Each number is 128 + 32 x the weight over its row's rms, rounded and kept within 0 to 255. Layers, rows and columns count from 0. Numbers have three digits each. The size before them is the row's rms in percent of the matrix's.

# layer 4 attention key, 256x160, rms 0.0426, rows 81-161, columns 0-79
098:107116208119169085141081142090102141150115120148108097138148137117141113159114074163159161183145192113186143098073116098120113147084098142145196135137149136160119072152147087191060113169085168143094096110116135197162130132147097162141157178
120:169101171148108111117107131096105107095117139121156147092155136122181132104108150117130143122049124157121112130160132102123052152122042150121183114159175138082052149118099140188126132102170127143125125027125087122115175054119184089159114097
099:120101118112148139146043110118086103081187114109146110120082108167065196047094131118101121140116104076150180088149139166156094105110144092162189151135135161116094117114125127100086084144077132136125148167138147103154120093182088098128141184
110:154128208153120152161105166097099165171142167146095081144137111107134145130130128159121136171147128144129140180077086137151152161106089105111163157153138135100110112130131163141166117124166175076160120173115130127092088101147186030091097122
107:192147128096183131097093085146117118147179103128124125158138135096025172159134145170083186139139101085165109139150094111105105149173102163129080108127161104115103179112098122127109150148122106136203157207151107116116124144138148108108123134
118:159172198201104122192204166099136140142156152127134116122189219092158138069137149146107083163168083118129050151119198169155128102101100153108120078182138164102130170138133078111144134108089137144097129140139131166197137073098174109177131091
105:131144049122132123130150126103107115100104103092138085115171167209123171109075116153123106125124106152165105131143130204133156129114127141184202101103144153117126090149139110122144179149139136083156119111142091191187102111167120139121130039
103:088082147159145112115128109081160062154113075139063146136114097142108134096205122126132192098161135116124157121183127113115126159097176107136133082129087158154116142080092112091116101097084099112122089101147067115117156134165112145179185137
106:166116112077141137135173045099117097140102157122151122181092118172132146124167152130145117151132134129097164154160168135167102110154146093117138095102108077126126110150078132108190135098114118155158048072130097136135131146142150131162081133
098:123136165132161137107192154120161122165146085132158073132153124062177097068133069130137112106168086090160150094149103102120124159164155131149059117128115091140134153133110142175126104133205106174090103054148119104122133200113077180200175106
107:108134076071151141104170134180140122101133101102119097132154106132143120187138173103146067088127114110110150168142155139136134103144152112133106136159125124184115099143153138073157135091108123118108123136114120222103171160103076170087160105
105:138139070138083153101175155109122098128104107110143175152105075164134089105159137080129123057088120109122139159142133144148161225121143072131182110214124173201132109150174161061155102134090163106105131090142121116124154117156103205106142143
116:055149111085161154103126100157102115132143098093194120128148109135114145149156161070171185074131097058140142115132105098139072158143163108156162126144173070149081075145150116109155183131111109126121148170119126192113157161102080153115158153
103:123145152107132144195136123086135103112126111157143121095101139115178136141102123137119114152135107143102123076102117077099200094107050136107121119122146162149096100081105061151155100173137167095123145042113201136159130092153134144140143125
101:096143131131131148133070125146156133162142117117103125152126121104165171112149154142143135115104130094109097097125112141181168132157134121115148145115122166198077123119116142080121165144087129070075148188059131180141177082108117158116130164
112:087121154149141119152176190132147157110119166111142130133094131149146098156135147111080127087093161152148115099139149098150141089145146140148176157168179174149131098078111108111163096164101129168058111059136133141187172047149107175098142108
118:131074078168140091113051107130111081121082136138092144126108122169071097096157108116152152101084160187167135116152099172112114107129160128153156113111089123091155150130109132119131105141143106109124129112171075063092104065151117133119173149
129:113196042092152106177108092130108122131099088129117060131144145145105159104077128119146116111129101134150111111146165164138155163066099111163160153189123153167153057165147109146162142197096143142150137091153125150129102157144118177156175168
115:108110123127158117137068090154156093107158101131125184129133138121102138119118135138074199146149101086130133108209117059117135120155037082121140092106153137088120169102124087178111099152145137151139149121122127079142115136154153139150127192
122:134112164131118072136114165151124182181119127130090153138163166104062134149122128129105203102172141090147131214120131098177098119120135144128139102149101150120140094113140151101072132100088107166156160174129090172079128154145137143124189163
113:188076111130116088137056113156143160089136133158081090138201138085139149109107159135132154125126065078141135158196133081112078129118119181133138105082144088085126204096117140152088129151175072133161187159159104148112115145085116062205184121
122:144148114122148131137126149096116125066099147134109156138106115127101179154075117134143190116102175123125140145110101149111141136140053143151183102130165193175108086144140159126114147147101074122148099131126120151111159083187128159063135105
111:142111176159098177119142160104166135112167111108102145120104142074131101147140174074119142089123090119132135108110101068156162127174133102096145100135152152210096186050099155070126089104078144142069151137136169153177131096171081153141153099
098:117142096102118107087185125136181138083051154110086144126134128127130127153111105104143089104149103173084135211145163181153110096111125121103141086186079165136159132148107130137181162103178141099170062098109045108083136135124146142139128105
118:127113128109111135186124106137091146147179155078106105154137169139085139092125151118131061146130082081127089159084162144170157083123151121126127072097114116111166141146116127099136094154063134106123162206120171167165096107131163116136126132
090:087187111137120128158130110148147163165141146156060121141156134094194147148098147125102113144166128134057092123106150076173209117147080113122142137126100208148108092100142122136172120208118146112077120125073135189143174119115176141136122164
121:125108100139106144109086157092077075119197136156134122136121096157140150110103162119135167125124118124142132088076115088107143178079054109134198105208171196117075129098154082107127080163059132085110164095114190177152142096120153103100168128
127:072124128108131159127144193166116165105152180112161113126109106131092120182088104135091137081122168136143171144080094155116143097136185120104094181145158140111156123101116164099159137121186093101158194214101186135121098146120095124037093124
102:161163125141140148136100092155138161196112114134110077164135104113148065121092165132130105149140139094126150095173156092156141186110150119099108167160099109195111071106144187163135123179098212137110136114127146128122103124118122141158118233
132:100166138133118160131167170170193134160158129072181202091168126094163131137164124103142121108099097098084099145114144147174129141178095064079125084145120180164111125165136105107116140126106193097087182190049144117113129117088130162118126141
103:069202175167155129145167093123081142159133116162130126109158135140122141134162140140135142123132112105153106115089101158112160094147151106154099209163206098131115150141102124113145151114142097178093131151147103119154179116109126156076132114
110:147118148133120153124086084130110137205128144143160134157128147134122116111151140140109137194179124125145118106075067146147156168166133102135118121153115106140105112113171142139075190130133146158134118181121129082104107142133139146108077172
120:157145173080126141186193168107123099118126150143198171113120145130117125124120140112104118095089094080082108149140180157160085086185092109095103121155152129146148078133113123084112122057141121214106138115138158081098131111080122143090125160
113:160152087103166137096127125134142117104123108121136111082138160097099181188076127093129155103154117166154099090077111141121147148147071107178142132152143147131083134108153098140147181131115130132109157148148111200122113141173088133136174097
114:104097116145137116190096120136116115120094171166116150103081146136188139154210125110162143166142211155169150134097102151113115049138136127109138164120083117105139129109128150128116134059166095137095117111091158166099132129156129075119129173
115:164058115137109118128169121127077114152119193129139133162119144179106175118094161160078139136123116138119111175169164163172078072167109137176136081105134116003110180116105158174151174096134100150153101127150098155148145057094174107153083104
133:131133121105113131111108128164127122161135130145102198125120060072140092150133168109157126081085154150070107139130127116090129141132065081123098120143109149155103112128178174135096139147141125129094114138081122132049174111081152170122143157
120:147114156121164138080071078121110102130135125084155194103154096148118112133197201105129095155103089140151120116105101118102078145102060108194165119220180058113082140126144075149101146149087145139142111169145063121124167068122126123114159099
110:172122081167119150194073102152107151139108151117139075113157125168147102120142180093120122152125085116142173158131071158124159165146135095153161164158159121119151147091159213159189166148190107131169160129140133133115111150182118127075136127
116:179127124072172132144111077106114071092117100123096134105073119159083137095104137123112076120106107120081126158133168139133171071171092104122087135046087145130134108118071135089154091091148102127124086116150126080092126114140130102086132114
129:129120139131164149105149170121133131108109112098213139099117085123199196066157119154160135121122151109178177158141172168173039140098118108139191178170122147159074117183108157131132134101090130123172100121110092145118170097119088132160153134
127:108136092201068139218091126096143109088091108159133181086127201140187141068148140096165135147124166135124063097129115164130197108107160155091146121097092168133148135095168109098074156118127101117097159105102187164163155125168138122130144098
113:063150114154118138154211168148100171133138159162123036152134155127207140067107074149133104133133125114164043129074151182130192118138150139124133171149145167123128118174112132153145129141153105157109100091094156129134141185063141185139098105
103:078109138068136164113094148133147093077130118103221169114105110099116118112105091086156100118142154105140163069109099150123117147079159068118158128170115108186131092147199139133115146152159152108129139127111167129127111168190071153113131166
108:164129117172074103123174171087180122158104152160126176106140188106137076141164115119102105160170116177071129084104110145133171113118147149136095075086100118104182164093210105069110111112101139146103140139178127129146126118133137114127136094
130:169133100133160160141130125167150146176075086091118076090180137163162113128156139160119069141117125104154119148188124173110177130160123168154099132075106106107130103151122142145114152105169137114130098112122143177110079140111079154167156045
108:131140095191158154118115105166139169118107168141101125114118080108128125126121174150115097158146149159148127136108119141113159118073126155134096138206126156130114156094154131129089185161059127089177129205124141153092133087110134157112124129
090:128098114085156185149104120155154145111171149163170083180080097147146144109126151163075142081119124076129166096143086080162122114138154120101109139129127114139133163143150171151102113146130114200142169090116182078107124011115084101111110149
103:091130219126184101157138158069108177158108128074140161129155151128161092115084155120161186137185190115175131138177172129100095088164150129083170149160208140141106122140133048189085100112122136131172137135195092119208147220143105120106171109
092:071090144118119084178145178145120080136195150104134131105118118168079133081127139152157149135172131180184075102159164172120106072141096120049157142088142125131095087052127104123093107112111141148148186066148137144165058186138133106108149159
083:169117137160120129161110173101125158111128148153166191083159103183136065107081188119121157138090128166106188110173164152140079175118148174164166109122102147113124149070162154127073107119096107129135120143133148139147156052111113143104127150
080:114163148158135117080110159159214164167143088118140154103122140151129121170141144101096184115179176127161153111171129096164171125151154126153158102107097182119161139097123143080151166155213122091145123124101054117151140175129053133164129101
086:173145065097104162150109102141196111130134139102128141121142158155123158098123102128046072166133083116122119122160083106126164111089103113101116116150096166145149101109150111100115192128088151086128164096117169150103111133150135119102108117
086:099099141128129076138094119156115098189120164056095136125179189111103046165187150091113098069152150096103185176193091139154091130152203123114187169154078105166121149173156142096134125141194127136111138166075121156134077141115093100141161173
090:098105180126098108190111133137089146181119170110116127117171175102122086139078156127109073172178178093145147159096147131120091085094188149124151155121150085138208139186140152158056187161127115143146147223081108190112100124122142136104143155
092:171120056124111156076153111119145140116144159199094127169083102135078144092131108125168144134080103129112128093100097168186154188092143134222123097166063137129099175124151177133130165115086131177115143103183178111108141101179105133151120157
090:101132131146162155127126127147110152113099122097155117093127122101124096151162176100160070181107136155187100083134116109162133062166143114118163128086103098197096202091128067166107105131127153128069152179050162122218111129144107146086171117
098:127167231115153157147158146105113119090167163053156135131113131059147081080085108148167140193206135106131146093115149090111097137148114131110162185118205085147127110133176104144139103180107161117104128166157158114182176146157173130073133128
081:094107125111097070175157130160167105089175077114167106165148161140083201129138101210158157108090079144169104112182095146120104110152151162122125150093120051171121076140115142097110177159153116108173101149105114101152067116116100110154097100
079:155107101123141116112095096145129105136173088146155140111077167169106139149145112132116167126135104155113091072074110102146120106169074080151140128148080143085084168120063049084131156125092117166055157145075147137152116100088126084131161157
082:133098063125141128159138119103111130191151139144121117145159123182146194183111123096047162066117122121128106140119138114132251135089129151132154157100162175145149169113050168164166139109073112128096117054173111126073111060111105192165111113
078:099062097099074126121111174145089104138142127106132143131121102101153146117082101106130089095091139155131076117105087059134125046113143128163143131113095159137095145122114129123130085121098126144038143043121094158132156140146135134118158079
085:108076172137075147104136117105091162163158121090134126150146067122186114126154122158114153070144104100093204187160094090137158078116143090117140138117126104111149101136098179171154136132145149151153126083127152162149168068171124125124126086
082:085076096134156123141131192167158118124150109196168083138100042156105126114155107147096132120148098132189204112086080100119136122110121125103112152157097088115173142090153189128132084096160116140098126104099136102095090084098083134126160118
109:121129130127179077165139101170123090161087147180139111154158133127174139120103101136104150092112123108126059095212132086078140173126101135084085112128148114110148065087150129137085193169145161063145099074147118131092119141078128141156117096
082:153162176196146137105150193122149139133140096067129160082115152120107105143112104150108143165093143099128098138148109136084160113130085171151085075105182113143120135144142087109108120166126133096128149167127137172194120221150127148121100090
089:148123074125141176094060119153167152117052149129160119137076097147151090099069116122084104174169120131147189121112115148150134093140126098153119178109153161128154092060153118083137135190127145160124136122156163086139119159183079159116137200
082:159160083091155146114118145140117081176135166133135094157185150180170149108155115141128123106108101123120119124081122146107117215100127145185104098129124133145123170190171147101073206112066178099176160077119179177107100108103149157168132103
087:143158126155135154100147205172148136172074125124174151076118169143167076200156055149109147121131176114197141087113133139119125147129121198145094067092136137073129149148194123109137128149154093155136105073100112154127111141097089172181126113
071:123131164170103157126165156063190116078171128131152141160068077130145079099146050153123176110126135154163072172184134078097080167124110099124151126127173111172122112132128181136120112181109118138099131032164112119110136145133068114085140090
086:078045111139152130150168181139057114116120194131158169100143127148145097168151176167135116115122141147142120204158154113128133093094168138125125152172143091149150113111144087112129129091133118164176159114124133145101130139125108062066093051
093:096100058149185138178155127147097091125124114109144109166116112125109143132120200118121079142160128134125087123088162155127175114131106066103139146162108112162133058128118114099201143167062153134133183154097105091144135130150191173147116133
086:125128136088143112129145134120135123136156109124179102082110082167096132186165115152164110073142173178114116151133133119113133130112161127150140213183160095179091129125099122159103105119117182122174177132117116112120060122132121090074148064
094:139057096096099119119186095176136117170163121138129111105162107124109141164089111090112111081096089171107077152099147132116140132163136103080118069093147119132158164134159143140118140110063166122157182122098142162123142159142189125126083187
083:121087120116148111102120127087107112179052164153123076149114115142137110114077135138097146096152113151191123143136130141104125178143069141143138200208190155131073117117138093119054207134163115115134127041141109102101185099087112107142153141
092:100118060129105152106125146190122142122145095091123121093148148131108118138124089080110044128100090148142153133053092153190089129107115093131152104158071136099116147134134144066165118097092107126099136167062156138142097134153125107144112182
089:159100069151136137111123119139168104140126114154159098123103175107216211110158111132149117073104101137158125168072104179144151194146187154105159157167116142190170120133113153088171150124099147128090145097117131163066119107132159129132102113
081:125175131111147159093108147119147147108088169115173145133168117090206163102081179086124160143122113137079093127122179090150083162139115118150180113193101103109106097080179134176197096138163169136151037147157085155167177146093104118135120117
089:119121119093136104151068118147171187153085089068175129102104109188097088123136142127120131117150132156162071119101108137129093093145114073153159147101123057139124092118154145124114097140105124148092177149115118119190124171146086112100167193
124:103104191089151116053104110096112074118129153166134227149064092139097127162098133126128163121111162159083130097102102095144098096143118083109136106157105117119093111107131099144141144122108141140106110138122096114106172063125172103102091168
116:115121121150147146112096180125184110092091125098163255060122139137114134159177121104108213108123163148139152130132097139143104140177070111142173128161108173150093092131161122083111148116142093136121145149097059108071169107155097167079163132